{
  "num_hidden_layers": 14,
  "num_attention_heads": 3,
  "head_dim": 64,
  "norm": "rmsnorm",
  "rope_theta": 500000.0,
  "rope_fraction": 1.0,
  "bias": "all",
  "init": "normal",
  "init_std_down": 0.00597,
  "optimizer": "muon_variant",
  "learning_rate": 0.0104,
  "train_tokens": 92650000,
  "max_steps": 5655
}
Each number is 128 + 24 x the weight over its row's rms, rounded and kept within 0 to 255. Layers, rows and columns count from 0. The size above them is the row's rms in percent of the matrix's.

# layer 7 MLP up, 384x192, rms 0.0832, rows 59-80, columns 48-95
size [105  98  92 101 106 100 100 101 102  96  99  92 104 103  97  99  98 101  98 103  86  97]
[[ 69  98 152 161 123 133 136 119 136 157 113 131 154 159 112  93 154  93 117 139  85 128 140 104 108 103 120 155 100  95  75 141 104 120 138 159 163  98 147 114  96 116 186 128 125 148 134 107]
 [184 127 147 109 132 170 126 156 130 164 106 126 131 159 124 125 168  58 124  67 134 112 111 151  98 160 106  96 155 159  90 148 146 176  97  93 129  98 116 105 105 100 119 124 112 127 126 157]
 [129 118 162 150 123  71 131 125 100 105 132 154 112  91 131 159 115 135 142 104 114 125 111 123 124 114  80 125  70 147 156 157 124  94 129 148 136 111 102 106 116 122 161 139 108 134 111 109]
 [140 170 126 114 129 116 132  95  89 134 125 144 160 151 144 146 186 145 103 192 139 116  85 127 120 114 114 100 147 132 120 118 122 186 109 109 143 108 154 167 121 112 113 112 133 122 124 134]
 [102 172 128 107 128 117  93  79 158 116  98 137 143 147 128 100 166 102 165 132 135 135 113 147 147 152 154 196  97 132 112 167 148 133 127 126 135 150 130 112 185 157 155  82 124 134  98 123]
 [132 112 148 125 196 122 154 147 140  95 126 166 177 165 110 131 110  79 106 143  94 106 151 145 147 128 160 124 145 102 154 150 116  95 106  72 133 101 142 128 136 111 139 145 130  99 158 135]
 [ 62 134 102 147 150 134 156 146 148  82 138 108 160  97  98  97 128  99 122 115 118 138 149 164 126  71 128  79 115 157 142 155 130  82 161 122 121 142 104 111 161 125 113 146  69 129 154 167]
 [ 98 129  85 127 150 104 154 136 147 129 160  93 133  92 110 127 122 113 137 143  90  89 159  99 132 111 131 117 145 144 167 113 128 151 113 104 106 103 110 164 142 102  98 128 120 158 142 118]
 [143 159 136  78  99 122 126 125 146 113 167 118 194  68 103 155 116 128 143 126 103 140  82 124 172  75 130  66 140 149 107 100 122 140 104 120 116 139  76 134 154 119 119 152  94 109 122 159]
 [139 126 116 117 148  94 155 142 107 119  94 116  81  99 109 158 144  63 132 155 128 138 136 109 107  85  91 122 157 159 113 150 151 169 113 171 156 133 114 121 121 152 136 116 104 137 136 157]
 [137  80 112 146 105 104 134 154 113  82  94 134 132 143 139 159 123 160 122 126 126 111  95 101 154 124 174 167 129  96 159 144 150 150 123 116 135 138 155  99 174 150 187 107 170 122  99 130]
 [ 99 171 105 149 158 135 138 107  85 108  96 109 134 144 121 113 126 119  92 134 183 147  88 121  96 124 161 172 108 124 152 144 117  98  84 101 107  88 139 140 122 112 130 128  84 129 132 122]
 [143 134  79 114 131 106 138 115 107 144 121 141 154 132 126 121 141 115 113 116 128 158 115 101 148 142 156 135 141 118 125 103 103 111  95 144 174 111 101  99  97 118  91 104 125  91 114 138]
 [108  81 123 109 148  96 137 143 128 173 121  80  88 137 122 116 120 101 181 100 151 157 144 127 133 159 128 108 157 128 135  91 147 159 134 143 145 123 166 122 121 149 132 127 146 128 148 211]
 [109 113 155 110 100 146 118 153 160 109 140  92 120 145 130  89 163 143 120 140 109 111 131 157 117 130 100 130 142 119 169 127 160 140 143 151 160 111 123  81 103 121 159 131 121  96 127 107]
 [ 73 118 130 134 132 119 110 117 173 124 112 138 146 155 167  85 148 140 112 124 132 136 160  98 121 126  86 105 144 144 128 127 100  64 148 139 114 140 111 151 141 163 120 135 157  88 128 130]
 [110 103 147  94 157 145 143 133  99 121 124 125 112 106 134 133 173 156 183 123 116 130 134 155 119 131 122 165 120 121 148 180 111 128 138 139 140 135 186 110  75 143 129  97 132 136 130 120]
 [146 104 122  99 127  83 133 112 123 128 101 129 132 137 150 170 131 118 121  92 147  74  98 132 115 132 140 143  77  89 160  97 121 116 133 105 123 151 157 149 115 125 142 101 129 125 125 152]
 [115 154 136 137 136 148 187  88 112 141 103 104 109 168 154 128 131 102 134 136 117 183 147 148  96  98 149  79 116 116  88 119 134 165 156 131 145 107  98 123  88 163 117 108 147 121 139 123]
 [169 152 122 158 143 132 138 122 121 104 111 137 152 133 109 162 129  95  92 100 116 148 101 116 129  60 159 126 109 148  96 131 163 128  82  93 100 111 143 173  91 152 158 137 115 152 114 126]
 [104 100 116 183 125 108 151 131 124 112 122 157 108 116 111  91 151 144 124  86 134 128 135 132 140 159 141 124 144 112 140 126 126 121 204 140 159  82 162 111 139 134 136 141 143 141 126 115]
 [161 113 130 184 124 148 167 115 111 165 136 114 120 117 127 162 127 130 105 152 138 153 153 131 146 109 126 119  93 145  48 136 120 152 152 119 130 152 127 145 143 136  98 156 147  99 150 126]]
# layer 7 MLP down (transposed), 384x192, rms 0.0374, rows 59-79, columns 48-95
size [ 97  96  99 104  97 103  99 100 104 100 101  95 101 102 101  97  96 104  94 103  94]
[[122 132 119 151 107  79 132 132 152 121 140 118 105  84 119 116  98 161 140 134 174 178 117 139 125 111 129 107 152 154 130 116 166 126 146 133 140 210 113 110  82 159 134  94 107 100 117 120]
 [124  95 136 154 121  90  80 144 135 138 162 165 148 121 144 126  85 119  79  71 175 129 116 155 177 127  95 116 120  98 116 111 117 152  95 131 132 131 167 147 137 130 142 133 169 121 143 116]
 [150 153 126  81  86 150  99 118 112 149 138 120 157 148 145 137 160 150 115 139 147 175 163 123 130 121 125 139 141 127 147 101 123 108 105 104 158 157  76 119 128 190 118 123 127 117 111 113]
 [ 64 151 110  99 129 116 148 131 115 117 149 146 148 128 127  60 118 128 120 138 102 129  97 144 155 107 174 143  87 150 129 142 204 108 139 115 174 162 132 150  71 132 139  91 127 128 114 123]
 [132 176 125 115 107 146 118 107 139 125 153 106 167 126 123 105 170 125 131 110  98 147 167 133 123 148 131 157 115 141 130 148 113 134 152 136 113 149  84 139 104 128 171 139 140 103  89 166]
 [127 142 109 126 145 143 143 130 115 131 194 117 146 145 104 122 166 140 131 130 138 108 106 133 131 129 170 152 128 110 153 147 109 146 155 141 117 117 132 132  70  83 113 145 128 146 123 146]
 [136 114 130 160  86 102 167 118 104 110 131 127 185  97 115 191 112 118 157 112 176  98 167 110 145  97 153 129 158 115 102 147 116 114 149 155 112 147 160 192 101 102 145 155  88 118 119 142]
 [126 140 114 136 147 187 126 148 149  82 121 160 112 133 135 162 103 135 101 144 140 105 115  85 105 123 132 106 177 139 126 153 127 126 146 122 136 130 117 133  84 156 176 116  93 170 160 125]
 [153 127  83 158 102 145 142 151 109  84 130 130 176  81  96 159  77 126 141 119 108 162 144 144 146 132 163 135 134 124 122 133 118 104  68 120 128 147 118 114 112 147 129 166 127 136  86 118]
 [106 130 121 164 129 159 135 145 136 170 124 101 124 170 125  91 120 153 146 106 130 130 146 122 133 145 180 143  71  97  82 117 143 132 127  90 138 141 119 140 108 179 122 138 149 122 137 171]
 [108 101 124 136 113 135 130 168  99 148 111 110 119 139 121 100 160 110 114 155 167 152 137 148 137 135 116 127 134 138 158 125 111 159 169 161 137 122 196 116  90 108 104 157 126 130 126 105]
 [125 122 164 139 125  97 118 142 131 172  78  95 125 134 144 148 157 118  78 120 106 142  76 125 158 128 139 172 113 101 117 148 117 102 112  62 133 134 145 131 135 112 129 136 129  98  97 134]
 [154 114 126 139 153 142 102 140 118 150 153 144 132 134 111  54 146  85  66 121 115 126 129 166 139 133 107 127 100  92  58 137 108 111 159 153 135 167 119 153 159 128 101 149  92 130  84 140]
 [110 127 113 139 116 108  60 148 136 101 158 104 125 113  97 197  94 160 138 175 128 167 122 143 153 118 142 106 175 110 145 125 168 109  81 105 126 157 133 151 115 162 104 163 168  86 130 113]
 [100 173  97 161 176 112 107 104 125 138 119 130 100 142 157 135  65 140 131 106 117 108  90 151 126 107 154 124 110 144 129 118 117 109 128 119 117 166 135 136 111 145 118 179  84  94  79 125]
 [125 132 133 128 126 162 176 173 126  94  93  99 119 152 110 131 108 147 156 132 134  84 133 124 143 141 135 104 129 147 116 113 101 108  97 156 181 111 100 132  77 153 147 135 112 156 160 152]
 [174  78 113 116 164 153 146 127 143 165 193 146 124 137  73 115 107 143 128 109 164 139 152 132 105  83 104 158 138 133 135 109 128  73 114 136 142 111 118 128  89  84  94 116 135 103 151 108]
 [ 93 133 106  85 156 163 112 191 112 169  99 163 124 115 130 123 152 100 151 138  60 151 129 104 117 142  83 137 122 141  94 107 151  81 135 135 133 125 111 155  98 138 144 156 149 182 130 134]
 [123 149 135 135 165 151 138 109 124  88 132 144 106  70 127 169 119 105 157  95 104 153 112 138 136 140 150 135  87 129 169 129 116 129 167 144 109 139 108 149 145 136 136 144 135 137 165 140]
 [111 102 113 137 123 112 118 143 133  69 113 106 105 139 151 146 142 117 123 132  67 133 151 139 125 128 159 123 100  98 169 109 128 136  72 138 103 104 184 191 126 111 116 161 182 102 111 146]
 [126 180 173 140 134 112  89 126 182 156  95 110 133 140 152 106 144 119 127 108 133 135 173 123 139 108 134 136 113 124 130 147 112 143 120 121  87 139 186 103 107 184 119  80 117 154 115 108]]
# layer 7 MLP gate, 384x192, rms 0.0832, rows 60-80, columns 48-95
size [ 96  98 105 101 101  98 104 107  97 103  94 100 102 100  99  94 100  99 100  93  96]
[[137  94 120 162 116 164 170 102 150 143 119 152 108  91 127  82 168 117 125 122 169 154 118 165  92  96 133 162 129 106 124  92  85 177  95 129 193 171 101 109 122 115 106 130 122 117 122 128]
 [122 146 132 113 129 149 164 151 152  98 130 119 119 153 162 116 107 136 144 114 122 175 140 140 108 121 127 127 158 145 108 158 139 152 150 154 104 106 127 158 116  97 136 139 138 163 143 145]
 [142 120 146 157 128 105 144  51 107 145 116 132 165 151 108 101 161 172 110 144 169 136 141  91 140 103 127 142 124 160 141 115 103 174 163 153 113 135 161 145  80 140  93 153 123 125 116 129]
 [137 143 132 108 135 118 127 144 159  88  99 120 137 100 136 123 119 114 128 116 176 147 132  62 159 114  87 134 132 117 146 149 167 141 124 157  91 155 107  96 146  87 168 133  92 179 100  70]
 [125 146 142 121  68  99  90 137 124 139 108 154 141 127 111  95 102 159 134 172 105 156  89 152 124 181 136 146 107 125 151 126  93 139 111 149 108 157 120 134  76 137 119  97 123 123 109 156]
 [148 106 100 151 109  94 144 106 109 104 144 150 146 171 157 165 135 118 117 122 170 104 131 116 121  90 104 132 122 103 137 108 122 114 105 158 126 131  72 152 145 116 105 112 135 133 174 107]
 [127 150 119 122 147 126 168 134 130 103 117 109 112 136 114 111 127 124 116 120 128 135  86 133 144 125 134 122 131  99 105 135 118 123 102 135 140 133 159 155 136 157 110 135 133  99 135 123]
 [163 145 160 114 115 139 123 145  96 137 168 122 176 137 126 157 109 139 104 136 118 167  97 119 178 114 113 128 129 109 133  83 150 120 149  96 117 109 135 142 146 178 125 145 128 163 148 136]
 [136 130  97 125 125 182 112 120 122  90 113 144 133 101 151 123 109 127 102 142 121 107 129 129 167 107 162 125 142 167 157 107 159  96  94 146  85 143 147  89 101 109 151  98 133 119 166 126]
 [140 145 152 160 116 105 133  93 126 126 112 130  94 138 101 121 106 138 100 152 112 155 167 172 118  96 128 121  60 196 129 107 127 160 133 129 127 163 107  67 108 151 130 125 160 130 164 133]
 [154 121 104  70  88 136 136 131 128 119 137 134 165  91 158 116 106 190 147 114  96 200 151 149 133  84 139 125 133 170 108  99 172 131 138 131 137 158 168 157 109 120 113 101  80 139 105 132]
 [144 126 104 100  98 154 117 128 127 131 114 108  74 149 118 119 158  87 134  86 123 139 121 131 173 165 111 192 139  97 131 134 111 112 128 127 157 129 136 136 130 126  91 119 139 128 115 136]
 [149 147 125  85 104 143 128 132 108 143 128 134 143 147 143  96 139 122 141  73 113 137  96 141 124 128 104 157 127  84 125  98 160 126 129 155 203 140  89 111 105  68 128 136 101 145 102 108]
 [156 122 140  89 118 129 112 160 115  94 125 147 136 121 139 144 119 107 118 161  94 121 110 164 133  93  66 129 119 104 112 188 128 163 138 151 151 139 129 177 135 123 131 122  92 173 146 122]
 [ 96 112 139 132  98 141 108 142 105 145 112 151 185 142 128 132 121 140 163 115 158 143  73 153 114 163 115 117 135 168 182 137 115 114 171 149  90 108 109 103 128 126 121 137 103 100 104 147]
 [144 133 124 133 139 122 104 129 107 103  86  99 150 121 116 135 150 148 189 116 111 116  72  84 118 148 156 127 117 115 157 185 140 135 145  97 145 107 146 111  96 197 138 104 132 158 105 137]
 [110 141 120 126 109 105 160  53 108 100 117 144 127 125 117 104  90  93 108 122 115 119 124 194 118 113 159 150 116 107 163 102 139  84 156 113 160 117 125 100 138 101 114  85 148  89 124 110]
 [107  79 108  93 137 126 157 102 155 152 108 183 110 140 114 129 124 122 111 147 128  87 102 146 143 142 128 139 100  85 141 115 122 140 147 124 120 152 121 138 111 152 123  92 162  78 139 168]
 [ 85 141  94 151 121 139 144 142 140 156 149 165 109 119 118 106 110 125 120 126 130 138  89 103 136 101 144 161 145 147 148 115 138 145 148 137 137 146 143 106  91  99 162 100 118 107  93  96]
 [122 168 128 120 108 102 102 126 144 147 117  92 121 130 119 113 127 104 172 140 130 165 110 125 137 123 106 138  98 108 139 173 125 135  71  91 143 148 146 130 144 167 160  88 138 125 157 101]
 [100 113 108 183 145 110 135 123 101 133 129 111 122 109  92  97 134 128 125 108 163 146 166 134 140 113 165 209 136 166 131 150  98 119 157 106 102 128 102 130 123 137 154 127 145 107 110 100]]